{"n_layer": 13, "d_model": 448, "n_head": 7, "n_kv_head": 7, "head_dim": 64, "d_mlp": 1792, "vocab_size": 8192, "activation": "tanh_gelu", "norm": "layernorm", "norm_place": "pre", "norm_eps": 1e-06, "positions": "learned", "qk_norm": false, "attn_scale": 0.125, "bias": "all", "tie_embeddings": true, "parallel_block": false, "init": "normal", "init_std_qkv": 0.0288, "init_std_o": 0.0357, "init_std_up": 0.0411, "init_std_down": 0.0411, "optimizer": "soap_variant", "lr": 0.00622, "weight_decay": 0.0, "lr_head": 0.00451, "grad_clip": 0.5, "warmup_steps": 200, "schedule": "wsd", "decay_fraction": 1.0, "decay_shape": "linear", "final_lr_fraction": 0.1, "batch_tokens": [32768, 65536, 98304], "seq_len": 1024, "doc_mask": false, "train_tokens": 279800000, "steps": 4415, "dataset": "wikipedia_en"}
Each number is 500 + 50 x the weight over its row's rms, rounded and kept within 0 to 999. Layers, rows and columns count from 0. Numbers have three digits each. The size before them is the row's rms in percent of the matrix's.

# up: layer 10 MLP up, 1792x448, rms 0.041, rows 98-197, columns 192-255
# down: layer 10 MLP down (transposed), 1792x448, rms 0.0411, rows 98-197, columns 192-255
up98 096:454495502455515531431477516548573428356471484550576504463538496563494586540481482490471594466448493570455543495498542507456446533513556449471482495513494522537433486502688564491567570430586478
down98 083:466450446494486512587510496485536555430545546502571534547489564481533465469475560442602412494463538464513554473492503406433592517484547488527446555476453463537577476504395461556504524523606441
up99 099:486422452552522551513491564529448514532417564422570499501614502580427462456498548418454555518515522530486428410600524428571566500460457483538470508605559606450559460505479480551516503503499439
down99 096:495551463432447529420468573532464561490555504442491497515519455507526522516528495549489540467559543484568514546532457546466550572582542479516467493387562458499543422487568517409405483509428564
up100 109:513461510510511520435465581457481479457440483519454518535557508496462530467541472457576518503487557494478591476492446514465486538447539475527474575557571444453520605491529502482466458503515545
down100 102:470480446451519474417511516484509546582455464520523454498542535474518434466510394428555500472541490490439529453516515471447531523455540549432503490548580520556478472485482507481473444505475449
up101 100:556484462559464517494517560538395555560467562445503449497463500483446582539491509534482483528481516459447547430515474412455528433533476562419477458444414493475479538527532468437477466430624545
down101 100:480520467384534476480486506425476574416473455464537466524442498523620538503476468497509515618467505515519492457547516508405504483582541453467531391464456441434590498410480466547488492475483504
up102 093:483488540459495498539465540534484551497557525525509439533429496480444489532547561480477538577558410505527507536495453528523583583504508515561492494489457457387634510518444511446420500581571434
down102 092:425439504466442559482434496497520573486618501512477545585493470563463428424534482486473481493462468445478529483439562516528484561544479553515509567535480518531356591496549468514432510501525525
up103 105:469545469499472524448543533518501424545500504534462494554470504540586615444575575459588461447516496468430610514557490519538517501479435606537495473512481494528467517481468470401601481524472529
down103 112:499576481426437583549499570584544459531544450493579549450517555459554412527521562484511469418453484368518614452441513474545441468496537410508445501484538433434452542587452468437555463492480406
up104 097:489558425511490545495561454447542503392489517567580552593415622473498534470472505501502549518446534556452554380508455506513533537474536565480537576499521378444542452579514483516603503561545462
down104 102:493422479558529558469469502563510525497559547509461494480613522525476503541494415580585501510481504553494535481414536471503488540487463475444564471490482481539475607497385344548386462449445492
up105 101:546452470517548539625509578437486530560523528501488493496442569526487491568530506503541477424533452549487581419517536468500493583451581437401504603405553537552554407524541544454436504505577458
down105 104:539476520531511478499488494481506498477450536549560427514502572489460542511476345509480560530436517475496530493491431507432478461508392422482458513474511461575488519502463501488358461445527531
up106 105:488560485453451459538475483375552505484508472473472522475476503419477469466461475582444541571529542518553507583508493534427512528419531459429560400421602522462481500513530569520433505556508509
down106 101:501524390564437481401515474571453499483497508425464567522558506427517492446449471476543441550589501408526405483497523417440571583511407467516509427454375595481525455549559462502544510470477470
up107 104:575437597555590536469495452463417532468488528488616505536572397544465385520481477509417451522476555441507428413528503535415530494405490642521506543459527452601498529563550512557510406546512481
down107 101:517526635451497445488527437583521396503447468560421457445484393449508507496434542389516465470474461517497453524524427446466396394444465472493519522448569517573508500507453458510451502424554488
up108 093:348578498370508561456495503506550560479483484512391424494593587496455491519534515511601471487582416488476499429538573522442500569487498478499514561578577503564519495528496528472496518417552540
down108 085:497395580548545499539464421519468478552487452552518445451466498522565491479498524556445527559507537458487432536528515372501483499392477438583513504578339453528581559535483517531460373519435433
up109 098:479548550488545490490596506564442426506488376422531512574401581498590528456622493516513465521557466512547519466525519473489537475460515478510554461535469550504563560551483479608488575629528558
down109 109:484532477547465520435482529510464463592516514412569490436427487498565470461476428481406507477533462534519576506534481515407464515527538487521471515551452421511570544384469522514488494477442520
up110 098:526547489501462476512555560540522411561513401553479521451516459478449467471600473578437409428485448544554518580476523466533443534542467547521535469516457492543512530489457540524535443433475486
down110 103:458426473475483467493556500503504487480521501457469495574421473436555470460570521519545524424487515424520510533415540554497435456547521528557555536616433439405461477507503379465502550361497553
up111 095:457503544459422472488460538625580611498489517499398540518601571544530531475487539557556580485591511512470507535526454470470436564516562495453607413507537432589622472524519555450460542575524531
down111 093:395557474553456490403506509517403483511423583548451494537532519389439506466516513483450563498453438581515493488518428486556496523412556468455546460542593455504475462557483483420450431555460420
up112 105:480460537513469491452433456558444593532446477447482533582556554463470516487540468529451459466563502596445513519530523487469524455491538499437401542392499487510557440488548453558530493488495486
down112 102:456504527509463496557480470466503467628567382505571490425484564485491582465389572459492415523477445472499530435512531519473569545565453452479557492539481464460513567511478430443497549520542475
up113 107:454451520489414453550605518400509524381564487517538519517526495495493511496452456474567523480515461442534381538501519464473556495426396455573505361457430554470509573505495496458485451535541427
down113 107:490549473391466511468558490487475452593441528422558520442510548519492448510421563467447422387521588557460498463368551459402512488483531571510465493459536579458493434468485484481535487428465496
up114 103:563506532506482483473530506414534534564587465494508532438457500568510539459565508469591642499566471490458433533521520440474586449487479503539497560603483466466516500597500552515578514580416477
down114 102:507498504553445526559508534503508446416440516564517514567547489452541495563462499509382412528517571456475604465409424462533497446440482540497431449437491490369566458462488622482545438526412561
up115 107:566414496522480472479495454543583552384515481440467499540495530494506528491457474437523458407518551467506507508546473502541482513498456470465509481542463538468495500471513518479466462448457512
down115 104:443405437425490537477487442528461451501537561455518528531559451501536455486446560503493583457430530547510475464481543466563479478422454521401477480522493465501437449504487432474469479464512482
up116 099:496430438436540542481423433393443414600560496520462482468360522411476506497530443533450466548552497592435532454477439462507442539499557444454576492535588417640474571502484563458434595452547480
down116 099:631514556445452493500461466535563432475571597473446478540489543477504477509387550542505445434429496452500539520471507572479575529559463550545488496520508401531494591512440465506528606556484528
up117 103:590431530448463482515597530524446463518450448501502580470532399543521550555539437498550411510534498536526457533493481624520525441477445457475485614489430485528535505604450525565503503485486490
down117 100:472538523527519505539578492535496472479430514555566514537515533457447513558546488498564530453459458424566447525577461594445514490504457572498484518502477440469560571434485499466460554442473434
up118 105:514466461495592530502608492587575564492461545567484483511489435565506479481484464491430470501478482524521530454479431507506495540518521603455477546405476592446504493560455554465456482492543428
down118 105:487472479492581479466470453418475529525515507415471488491506535478448504479523542560490482533511466526473486582449565523431438522452510479509467487433521518561482455510558378488484488478453450
up119 097:499443500428538402435505550396444504458577455425477463445533494530479596478494467523476459457493454540497503463490514583537552442503524542503503505436516510449504497521491461476478516509464519
down119 102:434450556514456464493415473423439454418525515516494484455507530543492424411489441538519478541458533483401534471540504549488565435484525530495441462500446517397452495509483462530482498541464419
up120 105:483413548372538472455566421513524527463485528443517447549555478480551512534552466445484405528500582536530501469483486485473436487502461491515620424533511357554471447573440485527489496455572514
down120 104:551532485495472479475536506420515500507374457454456517462459539414455425454494455481616479399542552491460540437464425400563497508445477451516416520473553463426558453548473442449515489514477470
up121 101:500488437421552495485472509455534450558562455456483561530458445480458446564523456594478501505462503506569560520553568446440662557528523472527497558446502459470556493490433462569462550516473477
down121 097:470546515552519462467503478513479526437494509519500456496501412533489487489486484576492500425517562513515521487585450543404541545531538472521493444476489471454436466517489591476459432472501489
up122 107:466548476481521520436492491511532451494501448507480436464522457561446532402524526482431499427494483539442538472518483582484509513496450487456426469444431522509517512408518494518519546444469540
down122 097:506483503462449407464459580560520493461550471482446522472483469506477466541520605510521582432420475461479506498505560418572426440475504443615472464517493507550537540492422513494485466511521473
up123 100:528549502522452505500461606459519502451578486434457450491496538574498567512501457428412565587402517500404436437557536520504504614395469435532610523534493477522422581493519429542503584518436521
down123 100:611507573478490510460482552431531471502438413450411576485581434526538429532533537470508578460476505478412568453511462534444450428491531370487465487472477426444436479465612482501407515475402573
up124 106:572490535603530567533537570385531467504573487458473508510470610537513568507536496494464530570500437516534522542539502506540417439527480548514551552544534446538441455515423517514491495461530596
down124 106:485470518544500469632492490491549412490559567531515545475467548383443459484468454460445473532497425498550524495579518528518564397478509574501460486464469547414565502516554528579553423489617569
up125 105:543573494512482573558514479537433470589495501483539556423533489482447557523515541539509453446446416505432432542596586461462487516401486449444557597548492504495571428559455512513526519530481406
down125 092:536411487432543372456485586483532581487503583525496500479471455508620512478470488508384482525572572494468447478552468442517500535453478568512469472491463543488371478431531553443433460496455492
up126 106:584478558464512455536426482496557530486539525500492508513517510423453596471528582578453438530575563480527476560553476486525522498500460470522469405468588420533566519524538582413551512487458509
down126 113:487476495478418570502519489506470448586493468597473385523491538549570442490460568526525528496441545577440579532474414454479513443500552473497515542501463515532407436578465475572465468399416526
up127 099:568531531473486480465471452483526453517397561432462547536566517471491455583394492554587531460486465587437428464424499421485495558521492488472579576527516543464534469502532526564511536445469391
down127 097:412591477567387469563456506491498516575462443480551510477515449485534589484566560470547473467532511562550480495437411512440511466565564474523413427475551552473595502545433475481500429517516537
up128 102:477538490505421507412436566497549489446551488503603505510592532542446557517514584524454529587484452558452560484557484463471521529509435521495504515504477483556401507476505487496393626450440524
down128 104:513473525466436530500408625580472451500452486472504456461570454492543515552362468464506510487512513500581457372492494516516515495590527481417459464561502506525497615495518411452530515499469502
up129 103:516499431453495466565453485451472584507531493595475437491535447522534491550514502478534507497437407479415533449554513384480434499515538502612484562528517495513562471536543468538561546555488462
down129 101:533493565458532437397508571465505450448504446565513477458484460501532511466446512486448562473540487482448493487544514543468518438453541517619493494488447329481546493473408503454466497647461505
up130 097:556493546495485412455536513444509420487523628420484462476550489442514482633414500539511537569408477523567504474440462453586610471453524499472623533539566429462502503535521510499578453495487582
down130 103:447475509539505506404477398508586474522426403528582443467475447513420445487501516523471446528526580465466457517493452479568512483601418463574520520440426561500442485508501443541458553485507420
up131 102:521544476538417480475448534479513455477441532413575532445562534440388496545411453508498469482465523514487522466460475543532540526514526523467563442486540503445493443390541497526595510497608544
down131 106:604396470625500462437452529515474512379577445383593475448563561500425457523468547512524445488496532444470558545455513458421497576494489509488439509595408436444522486502478457486514454493456469
up132 100:527460512405581574411480473494470497493520506505502496558465465533484541535548532493417460521452465476588449523452428507387532488469498539569499495468479539439640455528432536550534510575436475
down132 099:471559527509497433481449591539509471509445514544473502577468467489547469606417404429564478493595476424465513502524499520538527542488547476483511502497569503392479458530514517491562535498466455
up133 100:550425345483548476492483501485613508540525501432521410487436470364491502461537530546563561483410418573451445499436548528486519585442452495474501513459555449576471538614528446503376519474564495
down133 102:565449455528539536420403472377428477554479584533472523487541479515501453513492457467473470494486518464554472508406521506406496490527459449493450420520410533530528443538497546488550551524450467
up134 099:497502501485538500558445461540494593490577542496470441516546476466530562450461459500460462518538444486466406474573434571474587522487460454553437534602497481537529404481527460456593474503621556
down134 095:557470513474472521462427490573434514464464408503488450556547553488530460441401506504501444541585487552525522537539566536465419571561639493541455380430474497446512467472534534495453523401524500
up135 099:523492532461541548584513463542445446472537491444399475510388554504458410505525503518379521454541480392529533544643482453455511475565539424533587473515535541551560572561469540573467480461486517
down135 096:525434515486607454497511529589498520488565541567445472425545481458424552496584572520466522456540475480485571493488568582594509533423558545523513522564526572532553483552482527475463610562502509
up136 095:473447522512490570497428485607503494501477506446465572591514532530507482558492585460539594529515521600540469563507557476424434533493480409469550568537479515503489487542593504510479462547459551
down136 099:537445490435489528572462584485477573522443487458431409486516514430511494505469513463477460468469484452529394578546436499414478548457515577454519475527492511438491442424541432477322416510480547
up137 103:514353481602520437577464445602504599504504557473544514459545475495552553471513510555631451471536643506438549487565525490535407442384546491529441471590508475448569478563461586427412514565529541
down137 112:514468466529553507520535552598503573501488464556504536489536478479512407532515538483456480518453413428475467439444521460484542474527557429476456529445442464504463425432506529503503513477438522
up138 096:506521500426506476463436612481541466507469534551548518454476523468530474490486558522508527437517486607442635494503517508421515421577494456478436520431484526546490495615482542487544470475511542
down138 095:460523484507447424484447494482545543604494423504443460528502420489544580552467552484549554536442516473412519474483549480570496523419552465552411417482493435495452514458494552537454453441474477
up139 102:489461493487513476488498468512571463520456488452472476473590554510496512495589509517508523502489471452518499477559463537566405578519542357428561514456550485364482436531497561544441495539420504
down139 111:521466482468514522499454535474552483602480342487494529558432487485429455472382440473620552540590513458440560528532559435498439499555469502496530427516410498411568444494538453539527562439559467
up140 099:519521450594446430524512565522481529566548479581543418495475462532465537467477526602484432463489420517564499552456538382506509564469509499528444501424498551533476507565514468544486485524436517
down140 100:492455450520537485469508448439454486608488521510515441496487527528453539482460423496570436392437633510379598520457610514523518434463531522459405485494396522525589521486600466428465515464468499
up141 097:500576534461478463431530480423544520521506476477454473496502512542425555468451501499453470410528446545507474515556520536500436534466491400507512499508456471482487469608538514498540538514565434
down141 105:492491499416410482492510425451481520503386482463467507451487518544547421441461562467439549613375398530467424458475436465524541561456545527530461431537531513495454441549564512459535438508449560
up142 095:441388516494526552524524485399493500478497583517455565541540473590517461476519503511542512517454405534469572471422415553594580556421510443419506515435512481543472621531537520483433576471409471
down142 103:498482511504524561470545484514589452466396530473505434457486517456479479536551404491444444535488516431437533412519418500504556535473534552534453549425475536468589494577467477425483520490490496
up143 105:487501445481579359433510541520495502513523535541555430533511546507531594510529591457510422463461469564568525538612443524506481536486554471530488527482477471438525497490434489538480550557571510
down143 103:541416500436471494471446432511521423528452436477566446548467514507446537506467442439534537470477532459475431539488415466493421601461456366434532527484509491522477420518440501429591403455599415
up144 107:280590448531563530417485522459504405463545435537480492475535489559547516531477515488489518505448460481460445509590511435470507514522448581472565497540485478507545404496439382510558490485515451
down144 096:217512472438517476414439503490433513530506474559464517461471434467469568466453590596483483532415496491542451539529404580415424468526514414465540447517503455505467455502491438459450479471506469
up145 092:447445476523481532502508481543393474509580496502414490538408454474520500487493486468395492518558533461380479492550579583535478413425432522532565498563489501549477469524539370465508575419517592
down145 102:453556536490471394535439475494436525546545460493546431485511495430483471393395462458552464418495477445443396569518483493478533493508420576570527490426470467537503452491524490437463511438506519
up146 104:492565524419441521546546572588509478561437482552530478488614486400584527502554531463442518535439487555524438614496551475585493535526486497448553530478483464627455501466399557546507517477557433
down146 102:570479572485430482447502512378511403501483508526528507454499487500452423504452540465494477561533499521491472450488527402428517492433488459453523403525472420482530538443475487431527484473509544
up147 104:487405526525453572514583543524485372473563509504396462495513512458404541513574468394465445428470560528522457480503497463445510480441566505499540455421507411514486520535468489584439521469596459
down147 107:572466456492566519514535583495526519466591457467452450442453480410445432526499589450575503463536536468511483450515429468588486465464558505451540492571487394574400510443501460467440546451500579
up148 097:533504420447421511484504484449552437493536568446473554473512595479370499454542466444455499438501520451477551476484384563566517512504489448571453436486587492537515444576575485521483478573475569
down148 096:523419446548565388482425466486540530526472520616493434495551522491475457537451559508582527531542433431512561408444500478549637547530395478611488573424519612471499439521548499444428451530449493
up149 099:478489539493526536429508417527521496536591459517485463441517512474437422468515489553518428522401441462549532492517453482508462579482505465505534497479627605416596449405467514469558533501493463
down149 111:572419469506476472405464526512498633423458533617538384566514460444506574548449522531482493579537474481442442450519514466403531519517490562410524402522480488522458434532442449444517500439482577
up150 097:414450501529551377430505520511635450523507512536557537449428444478563459522566534460557528504537495497454475476436447525479433575497464507554545523485510467465430472421467552479583527609506502
down150 095:514517471483470430498450418511414476527430465530534475493499530512394544496482488540480429453500521470505447524448448533390559446472453462533462419562522515507494471538532449438420516507393432
up151 098:509509479482540474517485482550516511524587411438488397536444486559516569556496405513486582480569387569497486473479531499499435466510487498550492470446528480511509553471528477516501486570439464
down151 099:558596451569458466450485487449450488569469478613377511423500466458519493557568537532495504496514567484511447551504507442497481511482528517540535528464403474573435357455487504397532432475502504
up152 092:462449524497511570515559504499444594567507523581367555448509424487483543637391486458553491467463592470471473459511555515507476571467438446494466542426449545611528394504541563598529547537540543
down152 094:483555584521590484439447592552531410430504454484530477504523444502519495524457491524504431470554512516522466445511460490497464565527462448449500460439406497441473493498523514490513447535519496
up153 103:627458502391573452515414506550470516411562530460513423467452485543487562454509487559585518535501398519516392436498475432355541500525501489524538452574614491497500560511537530503551565506508570
down153 103:430471491535440440560504460459536484487465554578533480577479519398472575556445549494448525523536500468388452510499553568430492559525461513556485532504499504445514486483467513406579629563379582
up154 094:518521618553377487524575401543537455467543490453599527502480473469438558523537503634479376500531462490576640414547493521521433454550428483554581510560496550466489479631606460532557487509536477
down154 098:451530481615472561538447540512489456522486492451425519539535497526543507579584476427554501502560504528439502460601561462410462472579558522553434475462513493458491513514502462507450426544467495
up155 100:564509530391529541451510558578490630528463488466574494417450498538492543515471488551594579471526384575492502521558462485556524504417493450542473527502544510437537425526483521515438537533394528
down155 102:459419512498489538476397560466590491405441544523491531616525465524461564417523502588505551503549551529483520511549620542487499449473587480491437519524510423504433466546490530526532511492504401
up156 094:461494482461467575363479545482528445533592441434500470416533459476486556474432458592566485545525515430472487440560471447539505414536508485580501510443498566452485514528515506563482510494544578
down156 100:578490527390412493539380495503532437542416502434457525433402526509453497467423423610495554503582537504448560574457505498496506410524487452578426524540464498485394515520427470522487471505550512
up157 098:465483470528505549575449539413528519475513476474555569570521416512480550486573615492516561512475572556537427495418486505583447532549566578540561449517396564449491533559475529529457538486508460
down157 098:546554416481461457478458430461451481482544471473513458453469539469482541460519504567593445460505449522499490427571415452465547468384423443531569444472440538526500481414494519473481502535538526
up158 094:515528479464476412473563529604498545445540470490467501506511603560524567329463481455411494504498448477537551474542458523548428557475550547466551475464560474597547527543608563468620456493542499
down158 097:511453471415509544426416555421434484517480533434511511478515490521588612464627480577562540420447461458476532552463406444455543468479476482486458560523520562499536495556555499481559457438486397
up159 095:459493576489615515446473488462468514454504416529471543548494518539459548506547514429411572461549488571577504471518484525509532493495418499593542445446516513550450510511490559577486503449500518
down159 105:522559479502536480498448440545447463405554459367430540504602495519522458402553513482470455440440483601494449485466538421536449478437507535481410531451377527498373480484419574596530461527560485
up160 097:508400577435424476469499487539540461531462480486512455437462434554488439547543470514465485423481469428531509504474438601409619484452517532518515543500432505536502471489522470506501564494523500
down160 100:467459417480412484413506517459510495465539541453502574451487537521430483519522396507536479472484542448467502524506477467537510573470440594603421489513488473527517345514547375576552382471489537
up161 095:552509512457519501510577509618568446558520542508494441537567502497482447436506469429549554534586545476484542546603525522533448503442563526411557587537491485581532506475511537522442556439478551
down161 100:462523515527475535498540493461475475508476509522490590514529454525504623566468533506486542456406394498382450393429415476506574432562455437430539475575443524529419412506536514442439444569434455
up162 088:422553485484521612548418399487432481577461435544566435548455503595464583530455497533476535540444544560516447478494493566548454464487468495481458488432523543480437411514588570566511602403461548
down162 091:453580525532561434594518568566529572512581516494479541493483513437547573561551442381533512544512570494585532471441444510558500620569531534505532491549454446565508490535446532519576455471490549
up163 103:484450512431556487380491514530462507538512525509531518526476437585528513529546528585534544468547581561471539529468543485604439421491514508488486460462443491579498466550489507494509630533443548
down163 102:548499553432493573602497464520487474506516462534478487490561537447538490542585526491510449489539556496493554445507480471452497540547443436439535488440451501500488514458569481508508556496478403
up164 103:423519478517503441562503474511533543580428398574469457456571562476500547580528538467453494546519442570557549509552449518481495472505500432484487547551467529496577563505383472446541475492560405
down164 102:450476485590468490453563500503502462453492484415484601466570461465528536476406423535515568543552472480396443521581439472531495420460446504465448454463456451499484524563425448495499428455518538
up165 097:483564476524470500579472521484523488492492494548518434451574466482566524409508458465513464559469556466551486508517487559411442577490595543522418560455480514471578460508503517423508538563569531
down165 100:470508453522481514510506441496487564484571483416494503477423444551444548426513497521521446562477483407545617545457560521492493503524492459503450517609535480519403526473560467592458523482566560
up166 104:551482489432516574513551544594512431510483408523538552506552411577431444558496506398514489440524453463534498496484471457483457540358390504657530455437566536542512524476526441456520575455485483
down166 107:514448491603518474468550485458473560454538502593513395498511507382438545534480473558476444484486537389478464512474374521429484493497393489471575460495522530525469412583632465481450486516426406
up167 102:468567524499498455461509375496570536493516430453603502468485526543530454449548629460530599525545474510500564473473520520480412546528464547548515543518506492585488438566520522604437520429501441
down167 110:582498486495474458556508565555538509504564515475548511530583513442480566528544463445585540514541555496449517440587444379549541463477521500491449474510497457480495443459518433458555428510572438
up168 097:498539539519538468592472597477485519528532517483482532485528536525439463530594581535534564474470553541430602552415535456505512523544494508460586473532533460577559457529426618515487507505405449
down168 095:527456453436423505431551500491480430406488510470496390469434593457502464409556478425531442486444433511560513500479443398516417501547450452610399489433568501472440512460486551487551424496472561
up169 099:435410455538602549432433437477457450417451479540563564489421551533473457436450543537441463521382470410457387635561420527474429492421375551541549399445607554521514454461484581577525523423485468
down169 096:552512490389483604444484399455481483473519426539422404575428416574448541587594562502574524545437424517536512552502442493546448518490540510497588512472505487545560560516576539443522468487533504
up170 103:522471512566516488490539565478433562487548452506583453555552455541411456571500434477479461517518475523562457441524449495497413549537443505485487471503545418504466562604565549466483458490471500
down170 098:455533482569568563486574514494479424462522565465529486488459443475554456419557479482510471548484515429493560530425509477538545455525570539529531450595511539432492597416491454502467500457492533
up171 096:529473501514497520443595572622499504505452444566495498446516502470475496463413552525451498498519496523452424473526480641434516566425547573521523521592457522483476498515450449423483514476569629
down171 093:546560517427539541492462468508488505442458486489501538550518533572458517561510549531497500502524524546530585455402575599448528452526545470494467576496467542454473464524529500517501484551441468
up172 096:569442463430479530484580538543519399453527467478492529527466546568434476472436457475455542519467443542561498434446575457513442589476411486573480573594395509551562601486590477548509469477496513
down172 090:449544602498445513469482423518473456416443510513521469581460460441464498522404460438465407464559530471515388485455382507536498509506474500421561425563523476435505458494392505463448479565504508
up173 105:592419609549596485502534452448478511461485508504424622462458553469438433494465518484547505540545546536410515437483556336578632572468546521486513554484518541558524462456577481461463447502480498
down173 106:510508421453470435433469532488595564468467470574525545553464504519440487496472534507462411472460478516511513431481603415497441393473433569484566570494484505528448489441465490540565556506484520
up174 100:446493429501452477503491448515466518477478522503510458491510549559508513496541456477410397496562519479465587430537485422543556483491509634611475506473609425514410463462520517548559562493494471
down174 100:558528487515526519454380474448450488481455533415472472512490546495436473551476471535473532514460446513474515511463500513478465443454437462573450460443490438492459546447519559516537496448523441
up175 095:516509547546514460512427490509574577426537475545576491387510457510490526393395470562522501471515529463491514585468489470465501421486552506505513579584479463492567380538550481507458568448528522
down175 091:464537443467467568484513421559475461407532567466542490543563462454523517403507596395499479432530531523506404435528496554529555413505458397451475440569436423436510430492534546480392472500532427
up176 100:498460467459565515502497529500522534500467470556459543460501545542535481466438511513483525544519489573518529591439481464573475529431575491527522473567438497458596487492420443463537477457438548
down176 106:391573531540499526507409464528455424519502556498416564562448539455457525391584437596558450601411493490513543460475526438437508478510432583413516426524580536521469495507493512444531521422572511
up177 107:551481443510499527450540647489501562546502483516476476485523441439414595504585511495427433473479435494540452498508549592496554455440543545475503517518556554388508414561485375511519511501575535
down177 094:439383549442476409595471444569536471405567508471528523527462508428492525386484496387528625489573539419482560542499491453468413493570549509501466534540450453537454511502458556469410467444419511
up178 105:541497497518597517512445562539525508444472469493479488548568510523523426470503544444490451425486567523502531503492399521517524442429530488435456536473409544471470510555465477510491461456486473
down178 109:515469468499415448537457513600463504506602489410458460484499496484588471517506500511602487557560472493408579574527491503455532373460470504553512484497447504489475483503468555408489503427471512
up179 127:410492546495498483580494487544489504398504461440412401563522528407481421562476589469519529464505559598433588498599490505490596505513527474498613541386546497466607584594488465456453496566494568
down179 098:354405449579460407509474422505475407541450457473527488450511399532445504400476518499426512431451444455505482456440438421510450464527451419416365525416485473497466483495541519433416441475446539
up180 093:520443376609477544424487453460445468436537611491453567545555452527460462540533515537492567468438487546603441473386427496474501561518430479436504416455476444498526563484404520548528410452492454
down180 095:605511635501550506526524376439572538484503468435505522497455475509552501551467436454480542472423479498529520537515491444552422455436472454510513494525403490485567524548408489587363473494456518
up181 095:525470478399426475497454441469463467513604355513487463453468502599469449517541531546453561465478500485433511533553553427537508464355660540495565534463550472507462517548436477594519588561417481
down181 097:454522458467601499467546538471454451540395535451523428463559559507472512511440401502416474531491542481498538556471501556521525525489463456524519526524468479486491521469495514556496536496533473
up182 098:548478541570493562556541442473503483548485447345578535518463482531445531521523535577520559430539422530471542449573524543517556506503457450634539419497540406499478385517525517488400515486486568
down182 092:567531435528570494539475469472512567453541565479418492501535550534529524415479529566501605488543678420513534520534589525575507529483528525525518459478417464473518539462513452547503515473566442
up183 092:624540616527506517450501455488549504456438531495459600501484538464451455508531495482530514482377513518521489511534519468453522456529410386532624544520483529479490513580458455501532454481577551
down183 086:555545541547398563495490485398532517457430486439510445451534457547578528491555477522614432526465530529411484422444494504442509501512473444574522468512455463470485400439435415563513481522565516
up184 102:507423483514416413541414503447479615338531553508591501505494565460490550512516523564586493566469547441473538498521563420491425389547415518457571511527474532512501598464474492568564532437460621
down184 106:478493509424442385490503466465454348407438568493497510424525502510465394436525468448459461544439553506410541532472527445483445459433456479537442484559453492462495520429433495432504447436383496
up185 100:472580526522470509520441630463461468529443481527461520511465491565391472491555523487562476465462470450513625556537562534517451391427476457567526558475492486494465562533496555457471556443545470
down185 097:501489546499534439499490509503396504472527484426528491552483400483494492501604514428514489416558511578444455449524503481468481530363478525535528481454526515475468460469527519445456450510491514
up186 093:476481552473489533414531486481459542456540508575426579522385487372520471551470459492495565473453536516491528515486448553513476557445467485369528419536544508462537541533452536529503512512543522
down186 093:522483493522363511612498521465567526448529538620412448455468531490466441462471466457443494519522474492483488485507542484547522539471463427505560475526497482476479509483438530457500532495533531
up187 105:409539556537497554532494430492535542497495411579588613466406548530433478459592491459524471494464444511615506464498485546510592534481544587525506484568559467438464464535542550540473520629479531
down187 098:372461421546588416499538444482461468478406474468510440443483559553493455561455586580488537496500468584507500557532426467538557548528564517452531617513417513457514453565568476482471511472501486
up188 096:520497463532455503510548502488528459445498455646482453494513552501508416479441572553474518486472453508415456478561509478567546531490539480602490466404511429469528549607520412583455587436499430
down188 098:439430464553461477458475458502503499504415495532456492508534519436482505478471535519500508452533517494472456515562491569486537430587410425431531479393522571501388455414488505432499552558476521
up189 098:428480552502489557520443496565463494506393534525481449484466579551517419533491469479638552525535485509525517486544530463489560567490374528522493414587524475484519492515524529402454557517452430
down189 094:473387535503483476533551482534510476488451444495514502427480409425477456430490528468501438453585498552407456536507514515518453502504561453459510514434429515543489459444429535589523449479415413
up190 105:443473514466418480415468545460445522446460504554484472432520542516460506556483501534491536474465550529467484474522446467409507477561607490485415516345590565592521503519553516473480538534530473
down190 105:398434485554478443452471451447503529477432450473459484551503513445539496530513454447416430550558471488493546468433578499468515433442498499440527420477454513526480535465438498480529476441589474
up191 100:508511433537477543615482493491581483533468497508498563510542543539430545456510503545506471518446487570509496442524401495482525483529499530509402495588491451521381538522586465502444589418579478
down191 098:433438534515493538485502494529491595459441516506490526621542456477459571471575391456564537437433529512435391496573495423623552513564532541499434555520470431479471563540501459583435469510544486
up192 099:451520498471512433583529465540512538491507497490499443551484480517493481507509484457458522503548461541583435578601426517442515498501490588525590534551525515529480497494511499480367520477509636
down192 102:449515499465445580548530390507460420497418438464492593515486433582551474637408539425512447520445595518498488437434525423535524503499532587478447481458474530388515436444461546425471559515523537
up193 099:460491545574551565419480504389523509515487499463574434441529411561475445509533519500479526447466569526503534486436470464537553442541569538436480461402449551470498522471529496516460531542479455
down193 100:565396552491446514519445491507546465512584522420554477521606499523510548519464468507527535542497497476461473431562483540474513519500515427501523436482526562529533547446492556498517464520437450
up194 102:549505497617533579510468538525512529553496510464465563420471471551508425589540549498504507501562469558543484521442359521577438452539509553489470485470507492550491540539500495446513435554480515
down194 105:488480456477576524528451535571456594433530482417486442545542487600434520447431520478444408554513467424465400464542459538480510469384543567524481517529539469465463422539470451544427542491530423
up195 098:495517529522412420499542559494548513531375511521601483543574485527538498531455435470462446459534435528512531571528471538440482480500457465564577564529429469477403556524466411565552562432570497
down195 096:425553440512502586546531458483470515514516490522553492590370453503409516428504527509442419567515452423580488561408536480481491503442541528461549610448556471580460544467510490567516506542464543
up196 105:513451544462532537476531500499482516437543449515404461470451533543548562503565485505549581498443457532409572425468437507498484538478624515595523484500460381584408466499584574536520545529568458
down196 103:447466499504391485498536511549445526460445606561470515471573564530525439572500484612493540492504406486453461491508536507570441536405556484479485618568587395497532540506487451421504436481421441
up197 096:479494447513432549511580496496534446600489526523519564449567519566515568439509499540388501489580491563479559495480505389543482570526553533536496480529452488508518557512522475476421428410451488
down197 096:473488527469502490515519517460520498541540542498492470489550445522552491614407468530514508554512571547542543545493487496470480380473542517565509523431339480611460430514538481533523441479425531